config.yaml
d_model: 160
head_dim: 64
vocab_size: 1717
rope_base: 10000.0
rope_fraction: 0.25
qk_norm: false
beta1: 0.95
beta2: 0.95
lr_head: 0.00696
decay_fraction: 0.704
batch_tokens: 32768
seq_len: 512
z_loss: 0.0001
steps: 4090
Each number is 128 + 32 x the weight over its row's rms, rounded and kept within 0 to 255. Layers, rows and columns count from 0. Numbers have three digits each. The size before them is the row's rms in percent of the matrix's.

# down: layer 4 MLP down (transposed), 640x160, rms 0.142, rows 436-517, columns 0-79
# up: layer 4 MLP up, 640x160, rms 0.144, rows 437-517, columns 0-79
down436 105:163100137172103125108180149099094144109089112176131107108103088159121112161110140116160146128138099131207088169095125172147138116164154126099107105149068108121161107120096130132138087149088092058212163149150078134089135129135132153178108105
up437 103:150103100133104142115116119074111123145109122089149140147099151098130135114117043134154096173192089079033102127119113149126100148134134177129143133117139137103122108166073125124114134133171095174144151164170071123196217141175180167153141124
down437 103:116104099173151132064117094112114158078107124176139153140102147108168095090085143143169136142190088151157125128127136092107078118126121128160095125094141112189127176075104170137120106052136126146139118143158147124120103068162071175086115161
up438 100:128127103134099128120063142106080067137134104101091139074120144120118132083129129131153134163138151162113157119150101117157136115078114094086145095094146100120107148096133120105094080094147156144092099108111104128108122064156106179149121123
down438 084:021214127131133126123119124153115129096121162073108106182139093129149113156107129122067107158130074130076134061117119162115073146136069138089105151145155159166110093121152151132183115112137130126142093141117152140119145130116110116133156105
up439 085:107120153171155175112179149093147084151095142080141097125140101032082163102101095107095157151104127085106161163158113109087145115100103107149074082178080158099164161108153082134148104175038105107118135125137184135103153098123160106160155142
down439 095:139115092123152136150095165153133170133188113107076147111136133201093115121103122162062135104167095131126168174108132079126123050090162122095140133110127145068138137179103102150128143138152154152174123127163119142107095168070038150114105138
up440 097:143121147074133180106061125159119174090087124156159148133092126137147149145186198168124129096136100151140144137112150196152115150115148204181149144145150132099097094139120095108176117150156082130166147078094108110115140106112066126140117131
down440 092:229134067134101094097148095105177062167149163086105067114143101133124093120155123127204110109103115107173132145099146061116161092112159141136164054127073092159094132112095111117103164153137175099163116163103152158068145135142154149112074144
up441 103:118109120147159063171130138191024096087147121105094124158130120107167097120137116154147079141138130131074121106097113123112135086122121135130149099167163073133079130139108156104111119138146192099122136073128136107170101070151114161118131105
down441 094:197136124113104133090091110133183158160101142099120147120116133170101172116144119083073133139123113095132114137163155069095102153088174106128152111183108111155128163152170154128126148119094108129148051183159105139097122179116170115164142168
up442 113:103120162121141185134184130151070169184118135102119069120115166106103162155077120094121102127115157084093162182160089117134129122080138191126145096098104063189131130073080127133172174090092067170101162088123101135122133169151102127122117117
down442 114:120119112125142128144088187158102149156081080084080131120163141150116098170081151173120035081154184059138141127166042164129099083142099122147121138129086145128115107103125136174134094101138112139117086092122128124137164161126118142110179103
up443 089:095145125079109134098080129142117202183109080139119136126112122146110119147089120123133115104149164189173138185178136176102151106151122182128094152074178126146142162127131106000092187169146072165108143117110079150123113188079121134103114130
down443 089:125127178183106160143098065169119142111174120116155129093133114160112111185128111152173099105196119153056156041102173124148153119155135097105102151149159142081136134080139100156104048128109144116180113113093112068062142104072101131147138095
up444 102:106146114142075129120150109123147108123144133180160105114142138103079098123143109156152137086164104144175137105131132222118163077132113119151116122089149112143159158088160200146140112159126123094070150131092142130159103166175139161094104062
down444 097:158129106124148115161089135102101132150118105123125132154088146107163136123141120098140137166101152091127120154062071090074069190092147105099107109158122107083111151136148070169091154143121138134146134127123160226134195082127106135147073128
up445 103:099120014156164130110182111124111130105172156144069145103131067159151186111112078123119162142158107125229093111159111100118152141168144161109124123154142130140127117147072131110137067107124168140081138154109147140118112103183177068154084112
down445 101:097136107132121131081124102135090127123160091135151139139110144138145166123159105070136118210139150221160126177108213179112177124085161076134142139071118118110082130103135162136054027131171124121118089120111084162145111117178138108100156120
up446 098:161106082120105140084165115117122135136122103138128111138201161066112052143151106088149097175107169112116136159101203168142147125101133097070103096109051148097171110040188114135128167080126145202102155119135157133137127132077151117216111164
down446 096:123144078083072071139107120161141123198132104188157121118184164140151132112183108108074135081191149153122167093110058114136143167143116162125147133143147157134171163159121148114111163131162133098127187143134110129147115123172124086109106134
up447 093:050122138125116128092116133098107149151166131089139120139063112113091175141175105127118080194136114133136158145135167122140135113162125110108158164097139077197151065120118131093090158133092181153134196153061073100115186131101136192107127181
down447 088:136075148105128138137200111153064079093152159160140101118152125147115062100107152145107128079161129108115064105155118168127102140114129146108077066061111141076098147123153116166114163060141064172148073138127128132097104156116146099113148043
up448 104:160143089053132153118154109174127089090119081116113173146118140131133145111110109118162079132128209119093093082123121112110165156075094178160131070113116113120140179141117099110154141093164193139106169128148120193179062140169167140091070144
down448 103:072106139120146049088097150122114167105145089208138096117115189135058152102044137134109155155124133145171064103125122185120110117156182123101137130118154149135134142071116155143161111125176078083182094154143154142132179147128146130164149174
up449 099:088172211134142086125125103152098113197113123185121144107141079137115120155159110116121122127151158143130095127160140150152136098076121143176154109130127097069116132143058108145097144199117092149062130057158139128107132126119170165149044113
down449 089:189098084138126153081173123112172172074150160135124162157166182151117119088068135189165166140111112076136169110120126072152127144175129105120116131169163167160129149119198162094141095145121137152108156145048126174165171191147092098168191140
up450 088:099122140134084144154142126102138085100111084149088137139149072044102116139151119106140150101057162107128120096160177110125122151105125169086156070148124106111153113185125053104125154161109145145126139126158127136146095132116222094094082074
down450 095:099116140133161159082127133130107130144121097166143102174113120140103038067078166104123109147090043108142149083148117119063158161117125115095102143129110101109149117131132166151172112097103086139129087112108149158123094105183134092171098111
up451 100:131129146114130178090135181154120104067095161036062138186140114181068115145129149157142135129129158126104155135104125139028151123136137128151160130105155131128188147096136182153198147110127165142146107159135063099131137142134112121125145129
down451 106:136127172127083150119130108123119116066136147093197116122076119117113100159173110150116108135166156134153139083147114112226113255155142138125109153105149147079144151097119171198164108088132122131083094157148198127086120149196201105110070162
up452 099:122124144094097078073161134141171119140095126137151164122122106158165141121163117078168135131053142135138109072125131063160110078132145087095106130090119124105120126075143094119074098125167092130146120065123144160172118156133168152095212167
down452 105:175126101180115170152116146110133169148172106115108136118204106173132112098086143114128137134136108136161094140177119047127096113151151155101106164171154111094100177156121074186155132194107151090109167135055113127172148077124177101081140138
up453 101:130099137195105102105095113141100103123152150096152140134084134128097134153128178133136113109154122151142114119202192130113164128116115097136125129111110121159065139078158150157149133137071117120132083190116119105102125135116103090155190120
down453 103:126137120032166096176151112143093116163113129083121176205113111062166131126102111114134169087127129143136143095126164127147125119156167077168142119135115157161087139064127087146109119129118115148120134102106112131141118157087111097186075102
up454 100:122100124150146146166081131110144041170104152106191083127116117164101112083129082152161073200162103125056116201105160136069093073142143143073105141163128121119157138107146212101146105161116147119146143086123143150130171102130142151109191104
down454 108:113133132118161103123117109102087124086105169136099113113153164173118114139145124153116119084059124111108144053122122088160096087098112140116169151189135083112177138126114119122178091153107127146114141108145114161100109111229136141130088136
up455 098:062165106094117131092076092100131107145126105124122115092118124091107141086197128142081109224088191139099177110173089107124135153127127119130171113163135087130138129105145147116185113110108148200171130145103088144077129155163147108149153126
down455 099:119189160090137106122184089117120146121140123130122123165163123150086179126156139109140145178149137128124125104138148222142156153110110107072135149170057160137085099133183104136124137176154147105093121118112117120175089172166187171092109095
up456 093:144113138175077141045194136098186151103088123122148166083154115116121090159084119119148107124184129145146156142111099128185126113105146149155143115119208169109126131172152077139118132127168162164136121110122157155184127104165087105174178162
down456 097:118128110159093119171127092115146113062126131109106144113150197194126084155105108052126128104108069118145155133163106139174082137087102122059075146185159117155114130082123138149122118114084178113126076093153144061114168114098055112153176128
up457 096:188131124199092175092102121128142087117167164100189065149110141107198117122131099056106155097124129145127162132075123102137184159173105170062129145127130187110114165221098165128133097107093106142130122107175144099112123151147098150161090112
down457 088:088139128063176123131084138119175157170100144166087135077184125132108125126131099191176138141145101139096151117135146179107132148102089080109120095113144102181189177078207091120112122162145171161151157118074086152091168105102096122109095143
up458 104:120092120163118161145158114086131133158116182105114123122150224148081134084144191140136188144074124161107171131196147160124146104147104105130116093163091094157175147123111114146058142120091119086126114115127171086115173168132108169147163185
down458 102:156126135162122134208081147102161162145142129154110104103153178139157081121157147096114142115160155085096153141146175062090131107121139150148095113189146169128143158182133152179146186147137167156104083117079110179125134103125099123111134090
up459 110:185144132156114115143120161071133091175096091097069192208103059100078072120152122113156088151068141137131097138169165113141056133148179087146121070109247140122163123130091105102149181121124140076132139101117178102172104111146136156112085159
down459 113:104117170164115116119193132098185132145120103112122132185112120146161104149161096129182192114134195085118150152104141123128066107119075115141174171113120103146186113166075057123077125103140100172100146162143172096127144160164133107096121092
up460 111:179092192107149153159146131128138104186090121085147106102098154106166135132152142172062147205140187102093138141125071118163115125094133135154091174147083099146122141070140114114108123089079186101130073109173176135178116143175120188129107125
down460 108:121119129130148113210125092107156147154146194152134142106086126097103123101118113180122107138206155096153069132129119140143161149143131178091076123143107152114134058082098150199101108177157129120096159105110129137107156090070111144076103152
up461 092:123081121097166103052135152129091143098149171141088084112153137178166113157160100109081102114153128128112137177129134133125109136181142116123172167209112179113078112130107152118125117094132133138179126080113109133116138118129065128113185072
down461 097:133148130138112112126167131118109142135119091098206177135123135130109180086104216136142131070129122068178129086137140142162213121090102127133132117140118137112156135136084076139083110177086108131099123157110137130132209115092112194127072162
up462 092:147122120146146133084091150137103094114166155090157127093147134146118136077162116088203120119097159123141172112102139203091152072184070196066118162097126159108108111204135195137122142180168145160066116145177100114157188079152195110138067155
down462 090:108120142088078136130160090166124132139152107154085101171103121159101111138042143173060093146119143086145118126096133122097066106080113132095131109102144098159093147105121106142139103097125103110091175123000174130119124126139062108186197111
up463 096:162146197116101098085102154098140093104138194137105098130117115115088126141102172080122103125126086111147116162110114068130135159096149174136131134138133168161175113097131115123092148089158131142143142078129138180134159133156132158124144136
down463 087:093174042174106083162117093127136185087132124106179129138173117137158110107116163150124104118132125178123164109098176191130142169137125054085113168148139150045142175169130164181153080143080082195148099153077108089099112147114147109134090089
up464 097:074140125184154192130147130145115131144081122125123093140123142151179159115142122150119124133103152122126099093123095106146184132133098153165099183165117114160102088176097118120122180146127123163076070123116139109185037135112116110089103160
down464 100:155110124109120073132180140120167106139149144143136136128125123147153100138102143094129062139132095145149065135065132150154105101155159196140119095089089092141142143153128150152174105141087100090154090081100084099117200101108138121141121126
up465 106:129137129134188083133151055088159121107140129088145167174130155127106113143168178109139075171050114177084160161134110131111104129186123072121138098138077187067196130117159138146130101130131083168194111109137126146158127144124172142121139185
down465 109:106137096109163119107179147176067072175062159116142095118088174137062174117166090158112128140031129090115133056082156167153124079116201111150139097092081133120177140129141149109104080147105155158146119134116105164163108143102057094103111112
up466 106:142154099162119121059135146125178129151148116140170172112060122117138090080178119065068118098146088124123187135127167154118145102108104152125155095131143121152159125136128134162115134125113139216158121166155111144144106177126104164159131094
down466 108:107151158106124102134176111143050079161187157188098142128168110170169112164141157129117079112122133128099135125116139122203134117056151095150153121118185090157144147092151092133103143167058112177143113123165144149121160146131142091117108133
up467 090:140145104191105102076201122179084109089151128140127058133105089138121132095142105135157129095088121142133121141069178174082121102123117089165116147108187157202114182143183085083155116064130116095186092106188055166143150098167127151112109107
down467 094:151143166135164186143107141144152112114094193082060189117170102124139162117140143131167123164130121075150152188135154148117102124143136151170069169088174066064126104136128125180138112174133144117135129021078110115105124162128049088091119109
up468 097:162113121154089086133152164116129118095161114142137092123148111071112131122169106145142148110051118127155103178098086113158163119162123145149119140128139135170170152170087145101116129118150113132167128099084084135092078095060077098143079131
down468 108:199123127133182135138117129066125108136139139142190108170150094145104152116163149077168098075099123093184166114141182129199145119151130180193164132121125177175132126082057128149124172111165111112155079122154167131105161158172129133066158108
up469 096:112174142104143125065172106136130058126107141150129094149130133095146160114186147093104103112104104144167110155085193143086145097156160143135185142133136148126106046137107181162159125126130128142076129166154115106098115162114074110105167118
down469 091:149071129146140163227136165142137184077176111144140134145132146103097145158080162195152096106133144127133122116180113141137100144140107121185041107129123151136143105138150104094169141120132120132174104138109149146121093164163112157128103112
up470 106:106163093153166111165134126078105088130115134118107112146208157184136133136135166134129200154132118099130123077138101165125136138199097128143138116091062153149107111198151160172121119116120158132166102119151128089175155152106138121155107090
down470 097:097121149133182134147095150119104110144102045168114145076107119128107147097077126084140049142117073127103121133075125126193179138126137088133122131078152164131178127096138078147050102114042095164086087161179127131097172115217141129154121117
up471 111:173164125129128157097119088069150185196142105123103071159132104111117164125207144120071095092075103105110167128123126111141078160118115154187072122129148065065135173144112178195123072121153095156145113138215121125155100142129148095149150107
down471 097:149168119183131090150077089143130148136100149115190133160111165098229145105146089082096102145093149188085165134173154126115134177139146159106115171126134150048148177173157163092128147143088061144139079117116152115115134113111142074125114151
up472 102:105133065149103170130145138105121121108172091143215119175124149178120106151113107209148101131149168176065061163125131164116075172126135140081114123081103135139138086119100097098153131137143054163145146148162072141196121123161183160137141064
down472 105:075088115127129159095097124116146137154056141129124110150057156091161123114152123087092135177159178150153184123147180198130094069157142154085129088132162104180109137062138127104185108121108140069103108147099170137147139106089091108100137109
up473 088:113124111102143203163154146125159101110103066133112119105157160089174186134149157142121120148082049124115144094161057134125156069179154152082109082161061148168181113140095105182132152186177153177117134161099193062173119146120158133119155138
down473 087:132111109073116045167098146138136154108136162103134124109185105171094075101150154096171148121171172115129119155053188213132144126088092100120108125134200096081149114127111101104152117095103159089163100076102133154103128124144134153132143118
up474 091:150127106153139115068085091136097154113135122208123142159103122128141121085132084142106132150149161148109146148203130097112198115105079089120181103176125131128116147123166110087123096120154105152138172102202079108151150084112083148091101129
down474 090:137119108086107038126133160196069097147096083072163113128113142147116082135105182111170110199126066158154140140116132142167150077134115123155062146107151116146089138136165145129123181140142142130171141113063132133184152136145126127164148116
up475 102:101187157118163166108150125105119094078156111061174114079176125141170107122199133137137142140112139141104177102146144093066156132117083114114111161087194149103124163181146130047102124142138144088097142111125103209144075098177166170112137168
down475 104:201142125148139107151139073110106114151172128142057152157129156100099132128091082153120095134098113091149131125138167120192090034153161147127190119120131163122133123100065170117138163094072109166140145142113175138116137132085076127122056135
up476 104:068151170138097156202142077120106135104156117142121085204168104160130176156068164169184129112116154125125116121107097076169091099104155169138159105161145136161139117158150158137137089114098136073146147130178157091157159150129144146096124099
down476 104:095147144160122128104102051138169153106122147158114122093132137164093114148192141081122130158171112130129140133118143171111183180153168085171215115178148133123169131118191096127154095187089178098077104116122105102152126107061146136131160112
up477 111:124128087158117110090091104086143135092145162171209114121131110142148119079084136128173148158063130126092146105085081146099107096113150139088133099159094048098174115146191105144109115165095103125071112140155127159130155122113127126119142120
down477 100:136159183077167161156163155141102122119155111131100153114122105136111167144197166110153134089144128133134104183128131136135131145176121139151148166072143158174097179166121113053108181109121124124095119128092166112138139140112166138113099169
up478 088:123156145166163090112122176167118120166134146096168075035134121111122113083127176120155166108048163143075151147117186129045130182120103162112110132098168174137135142152149137111117146080135150089103110110135118133135072139140119175114159163
down478 090:160127105179131117066087106148092127065161074151108128119109092170159126119090195165116186116208144122167115123104135141113123154094091120082099124118131182108077116129133091133128137169087117119123113114082083102101108109075135100124133145
up479 091:112193105081161110097117166180138097077139074146140133126137068160157127132138050159134130208094140207101121144062096141124047153168158121162133131154169069162137110160151126120104114145117150118143077104080087123133143135072162143173128134
down479 097:072138089118084142178130119171112136106069087129096145136150112120044110148116164093105095155151119114206088067121108158092219103088102108108104126159065140161075131128150147112134101112142106126102073163208127100076143099149178125065129142
up480 094:105158053101125144119135108125139058093108112158139133150097077070117138125153158137124133107066101149144139140116155146121162114127180154075113139143182104143111127111197123091118053208131146081101129188087172121146084163079165106106153123
down480 089:121097118114093148123106143088157133131163127095094136122096103189128139175125069048115146117106111115066131113129070140122091100128131125189159071140148145158182126195102122118134156117110148125142116168123120158102086186222151108125141133
up481 100:088106087132116092131095085136157105126150062144140146125157141147155183086170039141096167144151170121135116090115113110081124131075151156096125088166123170139111191178111147112157155124133107153061148113123119132113128140229162169168150135
down481 105:106139099178086120105126180119095133161110113089193098143151070100156112178060151093193127146109112188141145143146141148160174178179063129148145147140111129111155097122125114160183139121132095179223139141109162132171188143046126086148113112
up482 095:168090142138162164044113125098190136168115109099150042094132177052118138173073130169115129113104169127032161105133117152124085144136147147177119136198114111155090129079176170144145192159155082127126138119082093136143117128164132133099163067
down482 099:128126085077169100178200122141133056100125148128168095161121113188158069139141136082147087161071075129163154163126165134147110119112128117155075101042119136166121159158106114153127152123090101099147061146067119071135114196064125122124157157
up483 099:127154140167113064119125085115101165131095083154196131079137162155120172106121112104145151149104079112137136100164197115106179120191120163078131118053078074173165174179119145158160140088088145180117107116184199061133120164186116124157120076
down483 100:227137141125124136105184130110125106189097131160111089137099175138182161082092158152163141131192084134137150117105106099075146094116152094145172119130123094106077158103142118113123182144108110077140113135088110078176147124099078165131119096
up484 092:077144158164133184079150142147133165148149128195130080168129099105134130141170165137184114114091100172116147100068104144179150128081072132140171137106167049193108139102115154122082135115158088082087119106122070092088174103151106059120154125
down484 090:154163085109148114131108130142138163085131123109117150180165142243202148165122152156082129183186170104084112145162186107091133170153110137133067092090153169113136123128085073146131123145148141114151102148076112121108145125065140160133080072
up485 113:107118128125148093087136154145138121088155140099160098133127157145106123130105175107087147125109107180094135181133201127107089134149174152132137129186137112102101175154170131098122131077080156119087173100160065127100116126144189115160151116
down485 104:183135061058143133188113111105118152147098134080111122092134087082124109151148124171158095111153160116130050155151063112146162157154114172191101103094142147136187053092113188152065096156107149058124105136143126104200137130099117110074109151
up486 092:113117164126119138100072113125132166146188067116167128116064131112131122150184139125101108106179112101090187159164140181163141100188123142226130120124134122096080120103142220133138096146179138146097148135141113077119118136090126144166121087
down486 101:111083123145077126171119058143096137185102102143214085120102121186131117114186161110089152091109182147081130155116133142141162094134118104154123128063201162112094147096153089107165162177153090126171145134123170120135099109094145160106094164
up487 099:105163147090122156079139162113126159080097185146133042152119108113160098158095144132163144169087097128134091112127138157154150128132132124115107042107133142149076169070181083156150144088141106114176124096188115095105111132145120145190110118
down487 098:147121074153128111165063158148135112093162094141196136137194154154182172021124123170164173086160138134095132068098133108155102096131116136120096102196078144130155147100147107125083132129144117147143181111135079127163125069104098122149106083
up488 099:114154134145071088190055117126185123120107125157147122130122106102147123174132081118173107149150159088087135201144148123062137124164160108165110136119136173120111124132096132103141111192124068165099151102137187112152124115111124196127101128
down488 105:156074138093162170149110121204094148136159159151141176114175142144144092105106062117145116154166123172185076114094134154075162138136080085070151113123145140083084125094114185120160124048172109149187093167130132129081133146149153109052141113
up489 099:121171131168111192146140131233150162082165118115114134123116154125136160109099158108093078144131116106134066133104148155105140132179108126089182144158128162143162125111199127131144132135103166091110111138129110084203116127162137110119125091
down489 096:110066125142095118166107115197093183179103118114128073095127117090188054137150165117099087116135154116097125126145116144152157106166136122151179148193099063138127137132135082078138138151136106113153101138125147097179087092130149146139129078
up490 107:113098105064122154158166129113131122158117096166131143157094149115116161184059148118100171172149104085202176110094127087163139124135061090155102108144085109119132098126147080136127202076166155170112043159205153106136123073179143089114167115
down490 112:064069147136094132060090121142107144114123147133135199122180116125130125159135133089126193124137173105105170095135040132084156082120129132083137083116145102124127143168064114133145128130146128187119084138186116109087083115165130157123072134
up491 105:127128153110118102100095113131159158070160135129145122139156151127135118172146077192136070078095145134144105148051184132106132130175140169119161131167134146119124062154068160147105144171110137080091151073085109132093140114153096121152117125
down491 103:131103153101115123121108172154103199099091147091106121176157120157091114100076131123160088108167095084067164163135130122130095103166076098144171127119115089097147143164131094088159132142151154164152094077079128129105161148157016106130166106
up492 100:101093164092118106047139106144116117129096103114161108082180085114142126098112100193131153131105165092161106145161158093136123094157130101150107107129160141200192143102167140134135114100126109131089174150136138104166147164078141122113087130
down492 103:122168087152154202148113073166133158096099090097121166173133081066125176140126109121120119182094091131136130124082115114030089112155100167106116168109227101146121136170093115069184152163104142166113090157133068111126122187160103115154160126
up493 101:117168132129163143099147132169162159126129138102102173163108106177133122143092141144084102130127119085154062152104129134089146117085132135080098142159137174165061098086166137190102109132100165149107070140144105095113168150130156175112135123
down493 098:165122108117099099140104177055084107174137065141138091149152130085160171097173136137133168154067185130132079149026163164094077171137132061077161095140106123089156146112118139085143157102109159145156116168148121092174137103105176163120174135
up494 102:122182138151098163099140161124150143136096127095145113084179124117145095038156111130103104099107120151058177157118160089154119195118127146133142120144220110150120146089177126145095083131096129085149164108083139145122134164126109084171167151
down494 097:101096057106198096140191121089136091176118069109130099109128136128123101160163132159086148108165137140167108110169139114110162098180127141104201110182140117130111141186107122144175097115149159154140121125121173107161144107164182099099063169
up495 100:124097112155121020123144113102147121136141138119117142181162092127109171120121097118208138149134115165128115117154085143173138101094134091131094149096144139181098130142109126137139103121143165073107111100113090133160165148126187202156128096
down495 102:140185066155164127154064128126174122128090167148164088095181137115170164091138105128133107119090096166157163129086119161181078125110183105110077139142128161119089163154126155076189158134133129144167109069164199119108125110168126107106190140
up496 101:138097133150066151084099097066129112137153116116116169137114157143067132140182161157111132075112138075035176149067130085185172121142150118126102129145134149097131180130170154138172094151108106135124136117104133159112151167087131145173171105
down496 103:112182150152186139104090125157075182190153154156067083162089143118130182096108123121115119105156112154179107124139125127083106158130131159153112133163139074114076050070191167131126194137114150143082079090124130160141170119167135132107151107
up497 099:120120121082144074151160109069131134116166156123122084124151172069136133146106116126133159097163124080162174165109182135148138152112128121107106099134077097100061118120106105123112125113114131136142240115139166145102126132154173151142141143
down497 102:120105176142187157144163145136109141123149156133136171143139172136119105138178103175135133156121157135144139132145152141128112111192196089100115142124142135116135208144126090095090161174126135112078139118083184166108132138126092138116169099
up498 101:107167164122111132107128091150126102097075057089128104093175177100148141111139177153160062129084118070126104097182110162122119106144157130136134108137067112143123172150109169123110087055133132130140117111076191180159112107119104150169074153
down498 106:165128074134151083107149195130175121150172151136115132111139145155128135088124076163165086083176069141176131124099117150097093157129197124095094096156165174102094130104208128146126119076192100103143071145111146111098127117068133121105105168
up499 103:168146053108133122092119189145111107119118123140210152139167091131096191158100130126127154135082078107158144179117102126130141119112100139179184111077145181125114086098108098107155096139126125103133067118185125131150155160098145083169111159
down499 118:109215090064097132131165184101136082134133183124091112176189101157118171132177129108135155129104063162116141130106153093121112144169127143101134153117124116103147070123106151130138145125118160080114177128117152157118125097038091077118124121
up500 094:076075149136196113125119201155071152162160214110133168057107107111087066136095098153111149218118116163108167129129151180131156104088153133133163141126093072132145160142181140092156179042099135147163178124114104140121127082142152138119145165
down500 095:110141139132101157078174089118204145148099098160138124132170160216148135113178113116135176125203152120145136104147063146095117175134131126134050124101148152169115115057089142109091085231170110129159113110150128174123123161140085111122088137
up501 096:151105132113113114134146147131141173117120149075134108110122125121134113139165115133117122130180187124122129104053086079112136161165134015102124131130141127157174108061087151072108137071108115090108125126156152085142086129136131157128137130
down501 100:132096081162120096175139141147122177077143148213124121202142104241112103145190198118154155138174122132130111093083145132100167119109162071061156119130150127151130160110158166115135100113110114131178145153063102129129109167134123124165152169
up502 104:165144062092183144120114127110090123155136094091096111155141149154125101116117158134107103151090156129156128069116185173138096115128152133063168146097127200142126110071177085108129168124119121091154114202173125117146166182201127145169085121
down502 103:150104117125107160201130161145186102137146066126133160139155123098148103155154129118115112064128199131067085105192150133159111101123222103137116092118094090137163123173114109184109107128131128145108041149184079178125066111126142143145166104
up503 096:095101137138178117130097139159128149140127075094122139138195172116202110116144139133148161139164151106108127048135111108113104072089069115074195125101130143149047119148165162146112102144118117205118175160111147129172138125116147135108141120
down503 087:184101166070134073132119148142160130105123105090136031111138117142108125089136186119134148107135131165114170160095164146099136136124144123129119101117100111133178111117157113110171088156110088103141108110078108084095100140153080125098129100
up504 097:133215061198080143117134151138147115101129207144177160114123150123109194149134104118133145131083122161135122086116182118119100200095139123110168084135098130089109134114130171195142147073120112105125169174087118094132085142091111137135120147
down504 091:112141135079153113075092137123053155094118106176108100201143176145147095148117146157166111197100128066069113088127150174112109200185108124133123120196124121101147148174119146153169100093128090143101085127110106114110143077144156137102147131
up505 106:165116116164137107076102041196104119176147126126114125113096087162156101124163095142161099103104133110228064151030135202113141157088136133182075107109135183156125123130147138092128102084137142120155108092164117142096114093068109131140121215
down505 103:146101109132176160182035044162153142127170042124086101109168114139113123142101155143095145130121184087109159124165175161129135121132110093144102130091147100138101169071132099132155172157158127116087119120059166078088136082127143124133133092
up506 099:125179086124160107105127167136133099080116131120102116155129135152124163194117169067102134131129103128189139130088139143157089152059098071109102138103107112093093110161166176106110176145144088158126148179165110146152137086075092151136122164
down506 085:155092171097068100091110101159143131126167149099096116113114119130167123056087078150113111204177126072060132127121133124129157072165170150145153080130114125153118143132111096131075129106091161125165157075067119135106130109186136079060109111
up507 091:183143103109112168131171109079111185186094088116129105124165104163138181160183045156085090088122131155068090180132108173106136121125100136115129107103092069178110115092133138132120163131145153067128091170118121171099138104177145121121131219
down507 095:095157156146121165206153155093171178179134111175135126152139127190109164102066186123122061126169138176117109132149154091159151096169111108153102165106132140119123135108178158144126146086147052118169154139149153178132135144126139115129161095
up508 104:123095130130148144143135122151137083132130121108159155141080129064095169118124156132089177140116174124125145136161164161124139142123139177165122132175135123105070122192129126089138139201134112180117108150135120120127158107156112120113133133
down508 111:092125140128118098152162130110121153107124155121099164117155129136172145146172196164149010148127082121135124140142157199142141154073141086131142097135127123063129126061190121126124137142128074159126150050131132139082119066153177138179093153
up509 097:113104123150184171061138142091145131106133092138087131142161116141106060151104133223166132120106179131085100095151106056118124124162114139157095141153135151117163147150167155160133192119103056103158192130111115176128154089193144076148183132
down509 103:129132090080114155122127106115100145093095097128162111161111155141075177203135181158067128124081124155140140127153182173148148185163057111154134157102135099118166070187142140204147164110095153059104157154113148110139131115127120135172112092
up510 102:096125088098100129100093128074122093173110156129155159170116105145108068106135135106147106113144121165121137157133130158125150163114153124124129144127139069118141151217138159073120126156125097092120144104255120153104152130177059072117145157
down510 105:122181118090113115172112139145134177117102098087101105165155155153103119139123229137190122127147136119113148110134162108148128158156080154124167182127137106091110115109124136135142091076122175142097100148071200092138142131110170109141176076
up511 101:133197137135115122131110095132100117202047112148162134138129183074123106138120104117083078110123191098108104145105166016132136161124116102100149101163118124147136105137152112163148114149108123140118112108133166126160123113201121145188164161
down511 106:134174189115172189070095161110132122153164161145127073106137162105081082122133090109084138163082147082126099148134107110181147108157096099119160091091118150117101129144100070145135177107114052091123106142118074205122131126088123145116125132
up512 098:199107135115134103091102142131156114097168141160067091097056169154184072124140166106140157136159103178145140119110097099151195189090085177120152110183131183140160157153122092122087173108119098207137135137115162134127128116136125137103109076
down512 093:084165120088070151185145107128137163205122147056167141130139148164106162108133136135100082070151146089110153117102131159095101156106143118105133177129121122151106155158119124154130174148151147091136125149114114143139177170161116149142097156
up513 103:102123174134168096043114104158096143113126115090119142146089046137151134134165157127148144142143104078149104171101128065087138224136097129068087136193156112116152151115147114160101108092174131159137155140113094175149114168103096118174074146
down513 092:167102149160126142140089166132179134104131114170121123171190193188092077085149140129115164140098194149125105109182069179142131072075110080153182149115148137132096112088196123095164069085053126114139129109112154143120114137175125097113114157
up514 103:059100129150105117163144135059113144176156184162151193128130095108133129124164096133103130188130119132109160163116068102166097089160128092070158122113171052218149158122172156137107138125138171151134116131136154097161142109132161130118094122
down514 102:136110154147101127104081116206107147124078141101191139193114148118143115116135140111120173174122152096068128075127126163131145134124121072113162108096073169133166109120126111126105123072109154124137091168128113138147173099104113132090111152
up515 109:107104107087155116147092158122126142126136128126098118191157126156060091146149198176109093133156120095121085122142152109105203145094134175166171154084126135170079112104111170205129091110065103123124125073161131164118134175107167185127084169
down515 113:149138096114093178169181151127163088152139142088117145185129168101132158123123227092127137100138085066156096149168141094068135160153163211147129121104127100207051140137120131158081199137137204136083151143154111111111150105111164113127149141
up516 105:081166160092111093095094134124115133123146161122076108150164094110129092146169084133239127116161192125124094161181114059118107169183128138131097097170105111163116140100169116111117118112144140088174146167119115103154113055123163146127129111
down516 115:103164109159071113081097074159113117108146148086089164139104155102178127146089045166096076123132126128139218138161049119189143125119109123120116147128087109148114104127102130114147085149107134128172115107099099075132146113100158147116107138
up517 104:116149089190152164101118171159149130156135118091108151145117119122100153128142133145126155134098140139162160158118157152102129142125179184160134116099156099154103134082092119124100135070089122139089166116123128118144128102048118083156099137
down517 111:164167163156112144099097157167160112129157120169163122186120138130130153153129082211186140152151167088115157074113090119107130129132175091123155114142094195142154153119136141144069092092100111160141111163158133089185123133146104182126162143